Each number is 500 + 40 x the weight over its row's rms, rounded and kept within 0 to 999. Layers, rows and columns count from 0. Numbers have three digits each. The size before them is the row's rms in percent of the matrix's.

# layer 4 attention query, 96x96, rms 0.156, rows 0-40, columns 0-95
082:467486556513471500521476381473498577437543543442536466419502529512461527499476533453504439511431491444432542495523471486563569561552496466568447512486424471568523502508498486533533506448482521462568499535542486512459475457567492507491478510473506485529470529545464475500571455514536514548
084:540499541497456514444555513576428514491532566457462524483532552466522528539442463461497486469559502541520467478422472463503480476585488542481518498498492529487474483637489569599488528469432459478539463503484602536470517573525480507509537522447469484521494483499464524506483508487477447483
082:487538488564523551565501448504506513486534524471510493517490511578520518455499493517459490487517520495517468456518462421567408491609462479483470547447547558438484520487469538577507579479502519543505565456517587488489524555510472460461547483465431497528478494527447482572416480477533494532
075:536487553469440471501441506532462567509514474443454556547457536559496469518534522477460520529518489516531501538481534532433498503453451540471465557567482451504542477523412430447570528539465466510515549448479430490545531465503448499505515517492529466401471447461513550544433461502447501447
084:497489469474554547505504475506476514486539464542513557436483482540514519495431518501378503446517536529490510441479512445506528555581544493502494499472437476476450504482575510531433571451487526475574544505514549560533482492542540450523470499456488585533495554475397557474474530525482516549
098:443503492569493463403534541534518443526507462548431535492496422521487543430494484510481504444546549534526603474499518527529467595471479531458460494511573564497516502500504500522529572454495499460473499513453486481458519450513538549499509488499441411504482442523468536512513412534452538517
079:462487477492479433461539447486501451484464417488459520495511517528502471518499417476607494476479417529636510488563507548483453404520531535473492472542513457486470500490495461501530473489537552472532528449503488477509515436586469557494461451476530535516487518432526446495451490535461469507
110:436505516484461453505477430451473549482551449497583469482501488470525435526490519430535439552503420452501507556424485560485528512431539516538502505434456509553551442416410527529473455502498504425518478566485494473490430465476523485543498496540460531521479555565502513487513488492520531483
094:510450539565548533454584461510570446508450588532494493571504482494545471553538497462457541494457521520488470412573517507522495493501579514454467491564499478473533559613468471527443504504503500496457437451513469462470563507528519516492504518479562536535495491442535490487503511477582484461
106:536445431527599511484496551460497448474492459493434570478487524512471550474541493486438550399477547575566558423488544446514449539571524492527508524500521504458501500542531497450570535548506536501503467532579494447510481516549510474468494502421469521508517499521443517555501502512433505501
112:460539562566473441478498493449529494565580507511474487442509436481553529494525437533581513540504524432497474477496514527520514496483445524508492456569510527457416483519456549587480460532533520534484448515465584501503537571470451595478518489523491415448505541531503502525475489502499442465
078:459535512513545505521511458532489532454511496468549525514475505504495514508505552400528506489466408434491506573432529517522571493511513534482551532512598427528481400515514428498558463495449479505430474507578462490448532508520539457479516562531571513467565495499553502505439501490467502452
096:485479446527529452484534497559546481548447449481511474503476460516454489450503522565531492525535559494523571490531501519468530509539539476496476452592572503505585477482420556478488467534538479465482378560484444473526507441501525500556481578513522480547455511444545492463522431487539523458
085:511407457509490460503519469494477525535389539517462503500453496469506496472466602433550499565494553437398466492524514573496423556454516525526485450562440521538539436488505551512492458528526383494496500500497512468528490469497523491489528496531512471435468525505477485477449503462509497451
106:476529530475455504534571496521501493473493507505571580483562525406504454469465475553516530518437484562500423493546421515508535519445476465538595506494477477509461439495459522494431542493506507440537510431547463528425464491466493436551538461506444590492489513475528504537460506463490506547
101:545468451593439459586459438495476469580516530520549581461520505496435517529588533493486522469523479555506492476546499461503521578525492471546468484480500458493537503518546491479486553511489534416488511515539561545541497557478403461538478485486452562511442518563512461505544498446484494505
097:519455413480511455518449516504522499510390481527563517456517545463478479483510475494537436477439482430458504510452429513557493552469529482526505503477531489523442367535468524553520494509534488512461478481519473458449449549425532471502482448499485461524499473389445477510472485461543533514
097:554475572490434542558474468486445515564522522502602517473504468476486523535534522458543541459455504548466513579555535495548550508545521512564498488522469472541544475487466496548444484505447554509428481473467544495561507544511462554474469525496516422548502475595537481487567515512560552471
125:483482477534458542538555484457507515543524495444512450504481482441517523502514556497442467459551495508463525463564542522534533560568482471504483469450507463528557549431444458480476525515525537572475433501507514543457471480492495550580409528574491434597541456532518469511509463517587522487
109:535455475476531470491544569475508420493439406473524496450462496463411532541499510475493538485508487431545444484436476535484517481419434511495554518569490397528555462452554463531480510508489492479523512498554534501462482488487505475539497472439506547437564529462429500527478513464487508577
110:522519550486484571468442528435448490556487497467513459412465574530482548509535502493454455557547505482500501548484500527424488445523548494532528488523484491515554535425441427602482496567500516530498435444417533535535470503455520517515531562450498505492445468531432532487476484539536514508
112:542532548485470488506518559511566460557462466532509507514508434541555486469463512517535596506523495488466451487549524452582542514521529517493449555515540542541523535593515503517521576509549456550475512528480459497498591439446513490478527472505551500591521460529551507588563509501517557499
124:460512498526488486449562520478544446403501517422440514516515513466500537526490535545517587433503525514449504420548452554488468487501508520507525538542543445482521521510535462433525536512469467503550516480554403560473553497529502538428543523523567513555471497549570448453500494499521450543
111:465551484502538471489506521402466493547485500506444506495575564466567505476534526484482537545512505543442508473529599518477506477519550519508506538504536523485464574507509594447445479499504526578521450524505607521475544503551490480464526500482546431485543518456495406521451506470457440455
114:480489541462476490461489477532495513532539538549468543451537451578509516469474516450476516530531508561450506483436517545527530573501518561553557491395492574470484491473524465527531588436425486545523488521498493532530509496520514463520493525436495490510533525610596577435522516493516482488
126:505545438520458529473466454440438501461442498495541486523467490485445500396480505515502481518514599496532445530474590530511488495494472474499492565557540502483478529468467542463432575456543484523508516452489578518468532401472538579481580491491507481473507459508504484488427505525541551450
120:528568490498571492453488497492476522408512391474489474478538446546461508466485448500539524579571503484444513442569500478479559534510548552511411512505489508504488544472492422481492531468510531417552492420505509482485562467507555516537554506493487473508507415564483496483474484505540440499
133:489522470455489488523483531494500472527518530473463496546579429453583496522481505538505458486509491499488520490496483525483487497456528483480432506444531385468585535521551461455560562422483540494434548521423488502486471493514402523458481453496450373493530478500548506477481542471461474517
131:567576535430460522580474440521503561544543540503534475500536496516561498472533549439499528489453473497493404490527498455510472518553479491535461502456496448523454518504502488463556488437454518483487569559410565555565492544509438470477486444458498453475515493509507439573516465483499485552
130:477467486500529562491524511504501506475508461533474472486460517559540507450575482529493541546543524503532475499476543488515468566406491643484560456532509514486466530419458512423498421493545497555482506444531547424445547548517500509485478531546436476516509485515560595525496483470502491490
127:433431509424445432522512489583477492438478455474543497510522534558514538433518529487484456457518492520476587458495502507490452491490524535525491521515529517487510471494518569469565522419531513510557591496513500504456518479453551518512510422421555489578486419529493500526460441516513554546
131:447506549479479527445560504489517477524461511520485440498460418509517505529523589514563460445566501485405541561476593529460523466485437489480500477473499517450494539504511437426514468563537527530486470569528488507506533518554467587500447524518569448480580510511556517493475501553510504516
086:417495529480520562448440500501476535526508557464533515532492470522580499582557519502520470464476464513645539497530497549581523522459503552478507525467495490481522483502493499453539417539508491545541536461507463472499424441536445494494484478503480494444565518527567493433487568546481522524
088:442504475517457503512528511453375523493569470460518546509587546518457471470563548485527499516503480550486453489501500493555509526464568501520527556498472506499492509455541486411441485536485596500575614519538497568488484489527555515500529511518487561476471562507543509515515542538515433510
093:452409548456504488536512432539501481433556487508517529535444436500468523466567468534511500492555553490532434492526520522456482487501461493513525573490495467486511529443590447499467443585532526493546478502565500480475443494468480523543523493455495523499510456573563499481532572569558557561
096:534449408532448473581549539495458493491520469507473469455505502522463395483549574543549477576556438458452478503460466596506508480512494416548519539519523492505506453486510486560484542536511547518479494517449464494462490509504522561551515514533505562502535534431480516496411515527485543460
099:467530523481532508501550466461483522475513502428461531533513575493552483554520561502519467536434453595593503496504503504506482503458543521518561491428531488430534472532488537421479452500405513542543546537527516557508519525551510484497448528476463545470502610521531543505469507443464438521
098:441423446463512502551545479529514439429538486522500519580456455482523542445487496522501491442497552535526500489548457465510520540488481554461475546491550465457481501450532484418516457496531511505464429464558494386511518440532424439525446473491567466465528482536545502487544574501477516501
104:573483457535509507504465541562465455516420490553475450507466477462448492516484451532448489473471553499502467461609501518453525524524435456469508468545525560481568491466512485538483446539511468452464388502486586502511475506482447486515471484485404450485512462484529486482534491511564585516
106:471530601509532462372409519493581536528476549524477463508494504511566565537464496451469544432487514484530517600541558494540482474491520491486542508444493505449458550514475564555572438510516492478502509538490488471519434463489515465487558441510517470502505512562526492469448494468518500521
112:623475528558421502462541507478465512581456475511488481469520544462495529474434535481497507511490548454439540549473479498492504481464437502529535434549532528578483485515489476584543498477489451518458540467396502512506515529490503512439529454493486481514485518460425470578511428447467466467
# layer 4 attention key, 96x96, rms 0.152, rows 0-39, columns 0-95
101:461428453537552443449484458489488477521458545500460494590487482469480531546445479451522452506513459505429414500557526476482515466511515513513509447500421503463474544483528535460505494544547499458513472468483535460497452416501464499543429447503566469396516431459467455566477498465496547506
083:477515594524456497517579479573500552583509515495457494468449501508520502482543544480521471449461465526501499551505543547581505509418571434516490594473489481474505534460474520574545551421538494443528507498499525481484507470453471477436576499545465558489521504492495493462581542536523507488
096:511544545470540531427513539529525506539500535474546517523419436458500492519439508513494549483480495522430469550478525517439482472502477541450558531434501452546520608526503565461466477444478515565488540467455503508560437537543467448454490526506512561484495519517478544546469441479552506396
102:424399543432467511560513511505470513492470490519510432488544470520565510474585469558537474491475502457451574520553491486476481478499489493527430479476492590442500457501465556530507556540521494494521494546545511494462491507430546505506467489592486412484524585509568485520454546463504491525
092:524462586525501432518564545533451469464492531515565540543487431525525422494510492479492541535491490425467532580492499572549587460439542485480565478455479426519480467523574493461505500477448511529556500427481472528512562500514448511456519546536496551508499491463510472465483576519454488484
088:422521515480510575484519531509507473537461524538534531498464447519531447539485569442492493492512507438496535423534451506394479498533518552523468405507490538509495506493529491466498507518556522490561434474550464506544455560533524446510472527531447485525519551485564491431395534486447462438
100:493517450537500573487511463450549498463514482415464534464530518494462539493536395545472489506538490537501525415535484395529430503577508521538473481552537512503471464531435461505489474484554405427500508430516571478479508449559512453497494556432452506528484498499474493485469525490541490480
118:505471507514473508461496469531466491531469546536493529507430445509437479532464466510545554499437468525533463549554516525494503524573485412498552551565424432491573598541509479447524555489493532426466543517557528455497528477536531472535424472543454572464479519462491530478437496520514531523
107:419478528533471446407508416516484463499447505484437444513480499500579549474531459525473435493478470492493501446534514534444485479471554494464451423534417533484518460508477529467499517477529510529476470491436398466490535447526457522577506471537488496569468484501532477526479505403450463500
122:481565442515449535516489528514493511435536458511430498409503516534567494508433498480502490472477468488514551482418549469525452527459527577523489454467468543492493427526454430525532563486490483434520423550515467435489516476527459456493475563414481466503546497494518442523516485522411494541
111:526500511506460489558507498474553531513524520547538436500446494482478543461500553525530530444504482451461496570472502561531508535553486465503443400412449632442481444457523543504498515465473487426535481474489538522546496442451444442480545495512598526489510505538444496512485502533509520513
110:472508470530487496560563467525487536510488481509573502557511525428482498481434566458510504501485468514459412588524502545536555434556496515536562535427515455479469477456564453562538495536420494463492491497533500498539508407457465495486507455452542566474532450503478439540503547471552484507
103:434457476495438525458487443547525512571501418558564500503552496513543455547491478509487504496525466477444494556552466497510448482499567519442498523510487483472494541442546473458523531475514512453497492470516387455528496480510426481570507618519453541560486474505498446451460455503524559533
106:491445512512467437534535398574442516490524542554501522459541484476505491464523578399523495511498511464528500512417456512457500569435533515518557558509452459497549440504542552554563536440450495514570502483468460524514559510414460486524530508526481490543502496535480465557472497545484490505
121:484478514530438423488524547453538502490524458478505485449502451457521525442550505521524489490528523488415498512546512559538553510499436475602498477566459499517503509491466531487516552446556577533618507508616478516465478483461538536491479458499510466448525499430502538479533464571478499463
133:510476534502470546524490495511554564524470447451475455419486449618508515459512534518530462486564463530526520468491502473523483537475432535466514442514529590458508495520484579461470520513470509521544486509504590520492507555456471492543436551547452443519540535453598455498527514523571471501
115:531489459523516463525457495515467542438528450504578451545555492453503480554490463461534502551438532452481514538510445562482603520450485448493526525475458476450479446447574495547568447482527478419509507504496453568512397518459516504502524483466488476513539512475462486476573547488534446543
117:509579524494536554580456502478490512494486525456537488527516473514496520502532502510465461477430536548502537524570502512453553519579486507529464494471461453476493575482479509449503472530473479431493524486407556503566450419574551484485516538440429498512492519566437500484406428492537539501
112:502408484458484536547556435514493501432489438440507475470442482459473492529483529537441527465517490515513555536551472488542527527556467544525467573494456480462472504482487445437548455527465468495519471378491456503511540454490476524545488472606494485523519543530478418482409488504497515467
117:480513508502513541501527488502431451529534420464532505480500469462423570482500469516464528507512538538555507544435454450457610515520473497537497465498473478464496533411538491502559476508489480547449493446474507489492492554492457618497430500424555493491586501500507443521479534551536554455
105:553542559516472528521522592473488499510437521440482534484535564530541494462507499574528474561474488527550458573487416479506476519511521526522501450558468518528521537523522459481502508545497538502543469504535541542544548483546504593499542550521381487472497552488441542548462479493573438537
114:494491444497455477481601549543488504455421479541521474481485511474505508473508518492503542520592543539449478507478515527529465526571501496606449552526541505545486509483561520381500520469513461571507485470479406499536524501493537496502555434478563459508468456485516507560524515501432503568
105:449479511535495574526476511437510539495506511491396488474524485523520563529445544534510537474465494577463525486531471527473463569539497545463449580538547499483487449497537442411565511506465544520564543537486461521477550535495524559462490494454510554575511478503535451392514464454494489517
110:496516499542571517586480480466504490471497582549483545490455537494477474499496499440412588437444532525439432480429565502457526492456497503531501488545486455550505486526495474413467486544449515518460522583509526587486579542486501469523477510479454506544461505482481493516545458507442481558
106:517552547495562518405474524473550499536478522553560545496443469460447442476460532497500550545490490538515461488541532537446512523501550486537533505432401545509491525422539514547490479546512487563538528483482500573445449547516505450542472486496564530449447528557522461472453443440491549508
117:535550479534508500559479447476490496394555481459537462518488495486449438489479521517520470523506535449573490539502504584539441515521478479493491544509470567538454488536532461447411577463434484473516459505510538468436519544490531538526516554495424496476520562619482491542497476517453526475
117:544468495515557548488513476473522538530510471501515486388488513497451498460522478479516596519553506471467455521561494396513487566555518502481479475444498564524521506483492411524477529512516523473522439484479556498511474557510551519506529500514419402430502425499452489487537556497562480426
115:507504471458545463487549484482494463417530517498502430501493462522424532494496538577473478458543554530564573545475424471469526481399529448525462535484425486527530476566509475464481552525430527473470505522530459462448494452497503501479463461545449488564521402482518539569475508502474502456
112:473473415462504549518515450586461503472564524473550556545474465516467499521529525456573463483533426525503522545526559497517559475506588486509443432461534504510522536498490521511537505518479465491531451535489527557446464529567466495450480518466483471575567576447498513579550458556490517473
116:513486519424530556495508481458442466565557460508544431512453548468478514499512589541546521572515566487498419514522509537441485458486464565424524512498545496476553501489483506455492455534531562539544466402508501472451501432456575450513495507518525476451510537546497518496492531428458468480
104:504483525422488530520519469511552450462501489526512549576482492532512510530501476579511511495502434508523494454548447501450502422572503463482544551533525500503459462492580493513580509460621513448482572508518465516480566515467521474547481496447469449551589436542452496528521521508472562523
113:463490537480497553467568489423503530500453523527486447473431451457478540508511535511519471440537546522466540518521602401530483533440466510540442525514515558477534571437451476545504531545440511452535482576536558477524591517484466470543511543498518457489528503562518549501527466499533510476
089:541548482534449486479504482542499435492420496506455481447517483455412507479461438573526431501499505554471539441507432462444519491555512469525513441504501542475592462499422524530526528495529459435404474500510504478473504512534551459516514458550462523446470463506512545531573453513486569514
103:497481488497485535573502415546470508536493462513496489499476527519567451431525481451457575544538502524505446483467474513497534481520478503445501505532486493600530494538478534480455527448596491452483420504543526489533555574587534479521527594530576558463514451516488529558520485539494457480
095:430541448463595452517469485589506437510460501451553550494498578524491506470518522505495511523483489573523551476456448490451506521446475524467532487457528527598478485499504521466514535436526481517437455509514533559580499484489506496514490518442453484430515472584492548472505530504479398457
088:450483470438515468422535548522450500529529479467445528519547466445429546427512565509523443479433491475472568507455487487454464483448467477512509542478477551507527506491540472432563503501439555591459539494461574504475516440483523512499471527438544473510551506450524561465509546561528545508
082:467524494473455461578449477435550518500510514561442504513528508596547492476491476517497561480465540481452496572497461583539519495521476499521488471519516611612470462542526445537533537516577501468466478547507401488483528508537450543510545490498561517494501456470515472564505520471483463496
107:464502460521558425517441496516530498465490512461494512536486489629536467549513521488449556489492509502499451527487521576501455531514484499499464543437521562520492506429451504505514488522532504513528507521445495490532404421505488502538498509383441485436484546564503594424494491503541499543
108:517509499570517473419583550466471446425466537451482555509501544482426489508529508523493432503462576526525512406505482450519515502505494444451474474498467547425584451527474546466482502536484470471509446520468481470459438528487539488489487480442380509449465494508517563466505476491514529521
100:484555513536496539502416430450436497451449432507511393464466549544510470544467492458511523508509495540463451516459503518489526475467471495485548486461475447468474530513484562509525496506539433476482451490520558522602502516479443514484523470538531542535523588427434495515518490526439413455
# layer 4 attention value, 96x96, rms 0.224, rows 0-31, columns 0-95
088:497471506447530479481620443513452531533455525447477510501485455489560476501519531518446473521545499469521507430464483432447467573465551426513464482481457599499505498520483477440480519515412502500530531531514529564458489518565488523532453454509511477529478449507534428465580531432461482530
082:496468527556460524501547587457462493514433463472516487424483542514522500379549438494456526525493463527502504560448621429519479483486453545478558538513574474483490432484460484460468541522481502534555510512535474471504518466520512510499471508531557517464506496444529536439430495453473555511
091:460541510543474586435536493470442507535551498493596488512495493496482531514574482563530457523468589565549564448541475525453494472496438504495558493498527516496473479515496516474419515437500523436483494472507508509470408433523509567525504473493441463443474500455551452499507599496498473483
089:460454542440472492504521515557461509499487506454467577467464493512524494468537528478487529490525501542520546489457436475548488508458535514423556527555506543477540418499553599509499496384532482522502571535524509520465518420493580520470511505438610472562478426490490525481505502511508529485
085:483432464556484464471503474521526514528551425550548502470507473487497514484521453457550513556503448499542457468515505465514539490443561529490463499594503537513457543526571531496563561546549543515559548491573480513429498479404554510527499475529519523434550496426453451526511537546458455530
089:491517448516527518502485535477489485500552423464467572530521520505454433572486516495538492505467454465457518451464410444492529442486511552437555519529464469438521426528548494486464489447489526519506537497591472404549519546551497480554475473488460541456537537475529464477528538465446443566
094:500528554446515508544471471568410530527465446527465488564537505487456483503444548523530518574490469510536521429493537507448454445491555563495531516487476530475490528474498533446540447559535492572487520522430486472606474533560456520478498496518574529516504472547526517616545509471495485488
097:549491539484452547581432508484533523543485498403561478473537483518499466530497443464505523553499496481475513496519455526451486496590503470528488494555487432508503510497524467566521524531478610545515578580430525515524470509504482564512531455395490501459515492476483480529581518486548471557
088:537516489539571474487453537504502453541496457546561542509496533500493526564498445460441498541485554513520463495538561493493502566444547503531499530464590466482461560503564586471480493443514512543463545503486538429438476481471557379512495507456517468440513430469474524464465501463560493520
078:564551537498540501488488543545512441458526493487379448498455508522374532546465503524486496525531518460488545515469534460524527528513476454498594499453536472467495479462583495448527542506468570481475459541494403476456524458513528530520466552413517504519504472505418492510510478484527534510
090:478513453546423557517467410534454587584503457525461514507427456429518471410500503491446503509445517522478461510531522520468428495474467553531525472464449513484503539493519519458508459558584463571482445499560520497474501446494505448493531579497495549502506474541496495506429498476532514451
095:454530555522476545481474539513496510435488491517457529447500508588504566473481520535516432522508543500477460470448413498474483601466535494446451552533558570443478451524520562552474497514489457461568487525551533543471530462477484462446540492464420549465531506571480487453519546497452505533
090:508522466458508492551417502532493524592521526578479530518546537458556527473476461462600547533531531490580424459467566478514477564450506497473565461512524530463432507449460511487454467467482522526497438556563548482521489463531504436460471547480479511493499541482520425570503535475498496514
092:514480523501477491501489489481554439514468511514511485543536486440555512572526463505571456446508499501520569521466481431492501560521517491522504464493464551568478504486535584419493437507474579515559541568481481557529463550512459526469473466552437583594548542479550429518472494531507508538
088:505488458525448467494462520576488546553451481494471507474509537474427534505532487505473422565430526470483514500450537503417500507520517444492498503490494481569592496509418572571463540456482463492528507497547513561470460449501581479505482465445491504448475536504460584481528423569498525524
086:560462580467478509545581511485422450492527445480416526498465483516547513482542524550519499502547565487516496577483448519492541477445522557454483493446525515480470505497512415447493507506459536535505492450517424479517560526532492513479506453530508482451469537646551480535555516486491534505
090:523498499501436484598486468578508522509471540457455478473554522479495491499506483466505492490502459493484471466430458494469516468454555536498489487463484469538511388605512511576471447508457499421413454618502466523545478522523469502522474465463549532549520455489461465482540569471476510492
092:487517517534446501550559524457479567487512493428420466512491464554532539503480461521485600535482489515467523417517517494486457478456493499504525510624512466505515536602483510470469551487455525482496586465517546506490575563529525552559539504563447456487471484543547512525521482505463476450
086:540561508544522507487472489463522524518472491483501423440462514475462520583418524468502488549527529470545448520573473561514520495535483511507515535489517594446470565412504476466509423520491470442477463437509579490579458466469533454516516526621495517454511529514532527484527537541516508499
093:508534526537539507472511544521483534470473448462549507506522515499497540437544535431543504495525494456568555551477460463479484541515444468504498477426522493574584477492546498524518455450445463485481505540474530516463481539468528505486475466530480425550608482454470456529454355534509531463
079:534483538444503472454440567597472548564489498491495519461515457559535541500549447500437544527478545501507517507545489412411547522502519468499500492514428439456495485539557510431559495542455475505475519399480502476558507519494495473488532520541555500550449484480596514539451486512519501468
097:546461511512531476550511493480511430522524497457503486512521514483463484521592482535492514496532501459452502434511534574470448470484530485461486569477496466548595433575518511454495548496540494542509632483528496562438459509519486548492479479452492487478537472417488512522458391521459447524
082:497531489490489521421468509487471507545467486462428504510540460537479512543546540413597512490534384512523454484524477528541486495502509545486435528481544505470552522444494520492446437527420598478501460507490554469508525512589410499478433535487442488511525538508467470490480488466532527552
083:471455513528450513511549590508475471548505546473551480468477492501481495525484539480530524511529490475547508450406540497520487503458510473456501582568539527456500499523553536583518426545483525511454541481435472594405569509489497560510536473536515519502470637502499522494470521480497508528
087:466529504511471499537559495518434424466503479456445471492496439537486493527483569538497471524550486449485502553412475471524490465443503514422449538610547445501545471530559509542511528490492540463512513484493525458556569523545575601437532494498507518503525439452479485473474499501507420486
075:430488485453477442534581479448503537561459436468467473529512521522449547450438552512532454500550505481467592482599487480456508484516508464496487473419587442475462528463527502516465507564507528584511540505520458497454478499486499517476486492550605481548537514532543461498455484540484489482
093:465490594411470449571557504502463448547509488515552510460489506525527500550429513471580503491541462487500532496436452651489552525503517456547589508503484486439524490536532471490521561514467548460507505510496505481507497546505498571497476518499442557492521518522526470478575477479534467542
096:501564523507457521584544520518472531513564450510436412482529442520592494541542476511487502495546496507444501472535509479564513507541528555520445597520472441438432527496498418466475517506541527498527542519515448507524504501552512460457462529512461470507520509447578506504573414505525452519
088:543570514529506529461534490565478533541485528484467440484483462489542490494569518556481480469475471504515530521568552467459493546552490465428544360400528491539514498512469567487534495519530520496510597487519510499484470484450455434513560513503495560541498531454540559525472513483586515518
078:447564531515520480493513515505551501561512523505479476455466592490531501566492603507463485466474528547512557513491578482498508474399543524470525449480529448437547499414441482534569440487475455476515522552488514531511475465503484475467506498510483466468554576473556501484396562495484472482
101:536514564406449568504455496514471517539528506472600444486494501498533437545483518512502519515505502466485527581526531481445504468498478491488533501512466460495510483465560417505511476530541547592500546400488523556537505426443470554576498497536503497539552443544477441475460545551523514483
099:467503505475483510487465521499484527488533459542409500478536489589504461541460491493568515553524431432441530450451502516501531576521565595519516579478526534457478453501467509488505521444499504456554533487460459518447474473507588505521581487443483526548505554566518569526480551452496495469
# layer 4 attention output (transposed), 96x96, rms 0.204, rows 0-31, columns 0-95
079:511526452551438505464455513522539496534596493555483522477485565518434486565539433517465523479490497520554571534492464540560489414533512512487548514578518476501506512502437479591441520486551547528459480504432531484540533448459565491483474517476470579477512525477407495543509509538491513547
085:529502492478484532468467451545527528442504576556557494570567493519556481518524475462467513568506486475464494495575420568447522555511536504483472495481473428504493493554503519465530411464509499491460557423514516511517484519445523551463518459475519461594566493588445512567474482500512457504
088:543558506495519448506465516553529535495460473505472534464494468500520498512451531455483547513499513483396514530442566472471532500510532548528419471491529535538556559498507503501505528508507494579546421642532514561514575536505532432527516481420561528538485475530488536534504417494491485507
091:476501453515551511415525441408516512480528470465490424516489463425466478563468509475487455542539538461482487509483561513459515543485513501511466477475511482487504516459473426459443466528486503507503430403498486465485412544503477512538481449526444429441515519487436452505416491548517413482
077:502525504484481512482488556502453435475577542424427497492475531542532516478530533546468510473564545512458590548470523516459468505573545449524493491504523489511519477474445506503504452492500501509504404557531482417539454489562452530505471577466471454537493535552546490409493461515490570430
087:450453527436501545478514541456510547513497549535514497532487503473536491512428527542532372508527519474473467507487548520499464513490500454561413466480558505537467536453491518528528547475529501490474501485396545520469536449505462539487562422569522427536505482497533527580480480511560487414
088:475478497528465459483491523423564480488455491429487558481443444514495504521517431557508480458470473469506493531516474516509487537458433478478501497453473556478528526521488520492460511432478533369485539485493515462385562484451500508567474471483426465447462529440472478404481505490518444535
090:474509524529476545468489478484480487508577560535462518523498477518475457447490550536530568441504514466445478492524588476544541568478487541507510494432462627455489577537490552471505527506497483479536458522521519529507535502514549503547441544549475484490498501576576585432542493583478507507
086:474483508423468481494557526484491515492485460419461420498524494519474488500473587524563453484514470489483535520497487508470503427529510490424477487526486504532523468527488436471498523543558495490595478503486504571543500478465461578544537473504552522621443610529555469517478480520519468438
077:524514435519442496477472535487573518472547441498535512523474548549506529463525525526508465529518467556517452495494526565487542449546559561488498580531478539517506534551441569524493490523550414531566461544521585528522485508488458466517497475517532568507464513492637464473494456522565517516
078:509485628408518480510515511556470434480470492461498593468581494505474460524515502476520502518507494476469505520503396462515525506490543510494468494486481432570469528501558471521526525497521500463543563484492450442552462589502496582529469413517438505499465464478491491484535507518515485587
097:635462500472481477566497497522507480594574511491519493512481518500503478517510519469519543545529479492500513532507557534526557465541476495520485420484492441521543548477487409435500493528509543506466545509482452482525482513510515505575397487509528559544535490487556420523483397502580503492
089:522497519547481505474554499523481526470513492438568501482517443481458493491486554474473531460496474494408577536572455511520561446537430449540429551464485431556568508500512430486509532524492488441491538520482449547524538559422471520483538513536544546513518472563560441477568475474516523548
090:557566523452494510543504436518516511498556400515503496477517440467511513518519546456493533494528439545503434506489471521565520505483511484507544472489543523490498486491475497582479609467504450487485479444435530464474530463539574492495593499411452476453492484586422553463487523482519506444
082:472505512506526518427506586463476460507508511537512469474474453511550537474533528465538583534500533507446477482573537421528539514530473506468467509548576486378509523520569485493543517511521527510516456547503547485490529578469427537514525464451510455500547441504547398510511488504496473416
084:405436477483479424517417470456594526492487542509506567537528475444492463490501456437483467487433471534517480488522494467506522463507531494523502516475534474504453432505514615565525522443490477424490505552385440503575477488482517470540460502502491463523518545475463507462484506533497469467
086:491510504508499529476489484462475509533477461530524501504462470491558482431532491476492528489499527498502521585551534556526499580465507542476563455494529500442435515357477525452506528487509584533519521345453539537500552499458540517497501538534430478490517580544517533498508452515480501505
080:525492499450508498498412509529533505527461527578503590462485490519489444459505541544545516492535493459506540498441429544511516553563530544573491443398446555477468513449582504473510471487580495489511449554493516482534423476481525449512478481493524529476481512437485538488545480469510431578
086:442496449420512487554488535544449520482504526493517536518508504605455451491521539531512539479437458545584468498503503487511545457456504527485473551482486480482507538507506498425512519473503503513517511574443430507437562477536449458427497477434565411504465501408494485500563509487456459557
083:475519528438497526454522472515531519500520547500454501495495482490504500596485544485470531525397574553452496422514516543543473522535488525494519493547507502481450489546474539419556456514547462553479536489541491504543534507489465440491575510479553508534382532572516514498421574449491503555
080:416463473468537546493554457449508472437420538464502522557469492478474496493509547452475462525500536517448439528491508557584389521503505505509557549513527620527431499515493516491495513449544497525491536487590516522473473515474562478478483509464507497530507508458440454490514511440441491426
081:495492471557463545439488543482559487509449464503488474445448525524493494584397514523545533490512522507471512454458463457518516555482470472521546424465545559427462559512511467564525512555493441451499376553527484469519526497485515484507562544538541514539509549551499487508494537490591488480
079:599473505497513515527506558477520540412491520467538482524461571428500492528495528536424501527438552516523458524566552455548530507469469480515555542540526493460495529568531542480500496480526440510518542538456471542498517423436544513465582446558525536439473457454516561488500475526532566521
073:518447466499590515443429521452509505475539503517402442577496506529500467524485470551467478494489493527414494450620445586455507495520547469465530439452491475473493496484486460477490487499475569486506472471540444437523466461491534486501509495468431452472517443492539493509511502414544479543
076:519429556490519497472462492442518507521504508527539554519460552515544493481533432564471527538477493582535511416523501536487482554582489545512534444442433587506418483469476506476522492442518532553464528511498484511434456505501479456584436463496481451468432508526490533536533418503549504496
072:539506456475500555426424570587437522474546556508455491456500530459558464496543448487484558537495458533531540460427469490530466448463506559481459459521470554518471499506492537492462469472486494512488534483417529476504492514498469422502547532522421432516489438433446545492457551512440489520
101:500532466513509524543411439499484553477561523486486524590481458446546489416497484530441542424445516521486471497605509449543469489500504493470444479452489551539413568475499524475468533450495513456479550534430521483511518495478471435481522462466475426516508485503495520508564564562456496504
089:515489473508561528472438448471517485545435548522515562464413561570396519477519506491476524535558507537532454476416520489468514493430469448509533499459511597524538488483470518478543552502455476450539444493562539508518495458436520529483473477481531522456489528544476511438498525580485558464
086:414494527474494460477512526441480426491402469520544577544472490460535517551456556513521547457510489479464501497427514545502502426526541521525575534582485485506505509549574476493466516482482452539454492470467484444470511505557546538504508529499511454564508535588463526471411552470457508482
078:566511466470505523470507537476461519475445479478509501570511489500554534444521437489524484506504460554390509486557513457526459543566504567492487530517560469543526446595605498481455530500526458535508490415531480500451516496478580496447598478494535482549458466498467482539537458468510494518
094:477495494544527500429514484540482519452514513526456537549526524504497457473441482478471507488436482489484466398492425561533485513460572523482478499481550520426429536510443548540456558503445440479479488580481448469505518570542502518430483464463484507525421520439471554510593495450473495530
095:532558539494432517523474474458484448541485583441512531538503499426523472446422527533515477509468496514529451576469505513502465395507472481496501414474533456538527566514588513492482455533544531482494451613514581500549494476538424513509453500538504521478470510462546476494538513509513462504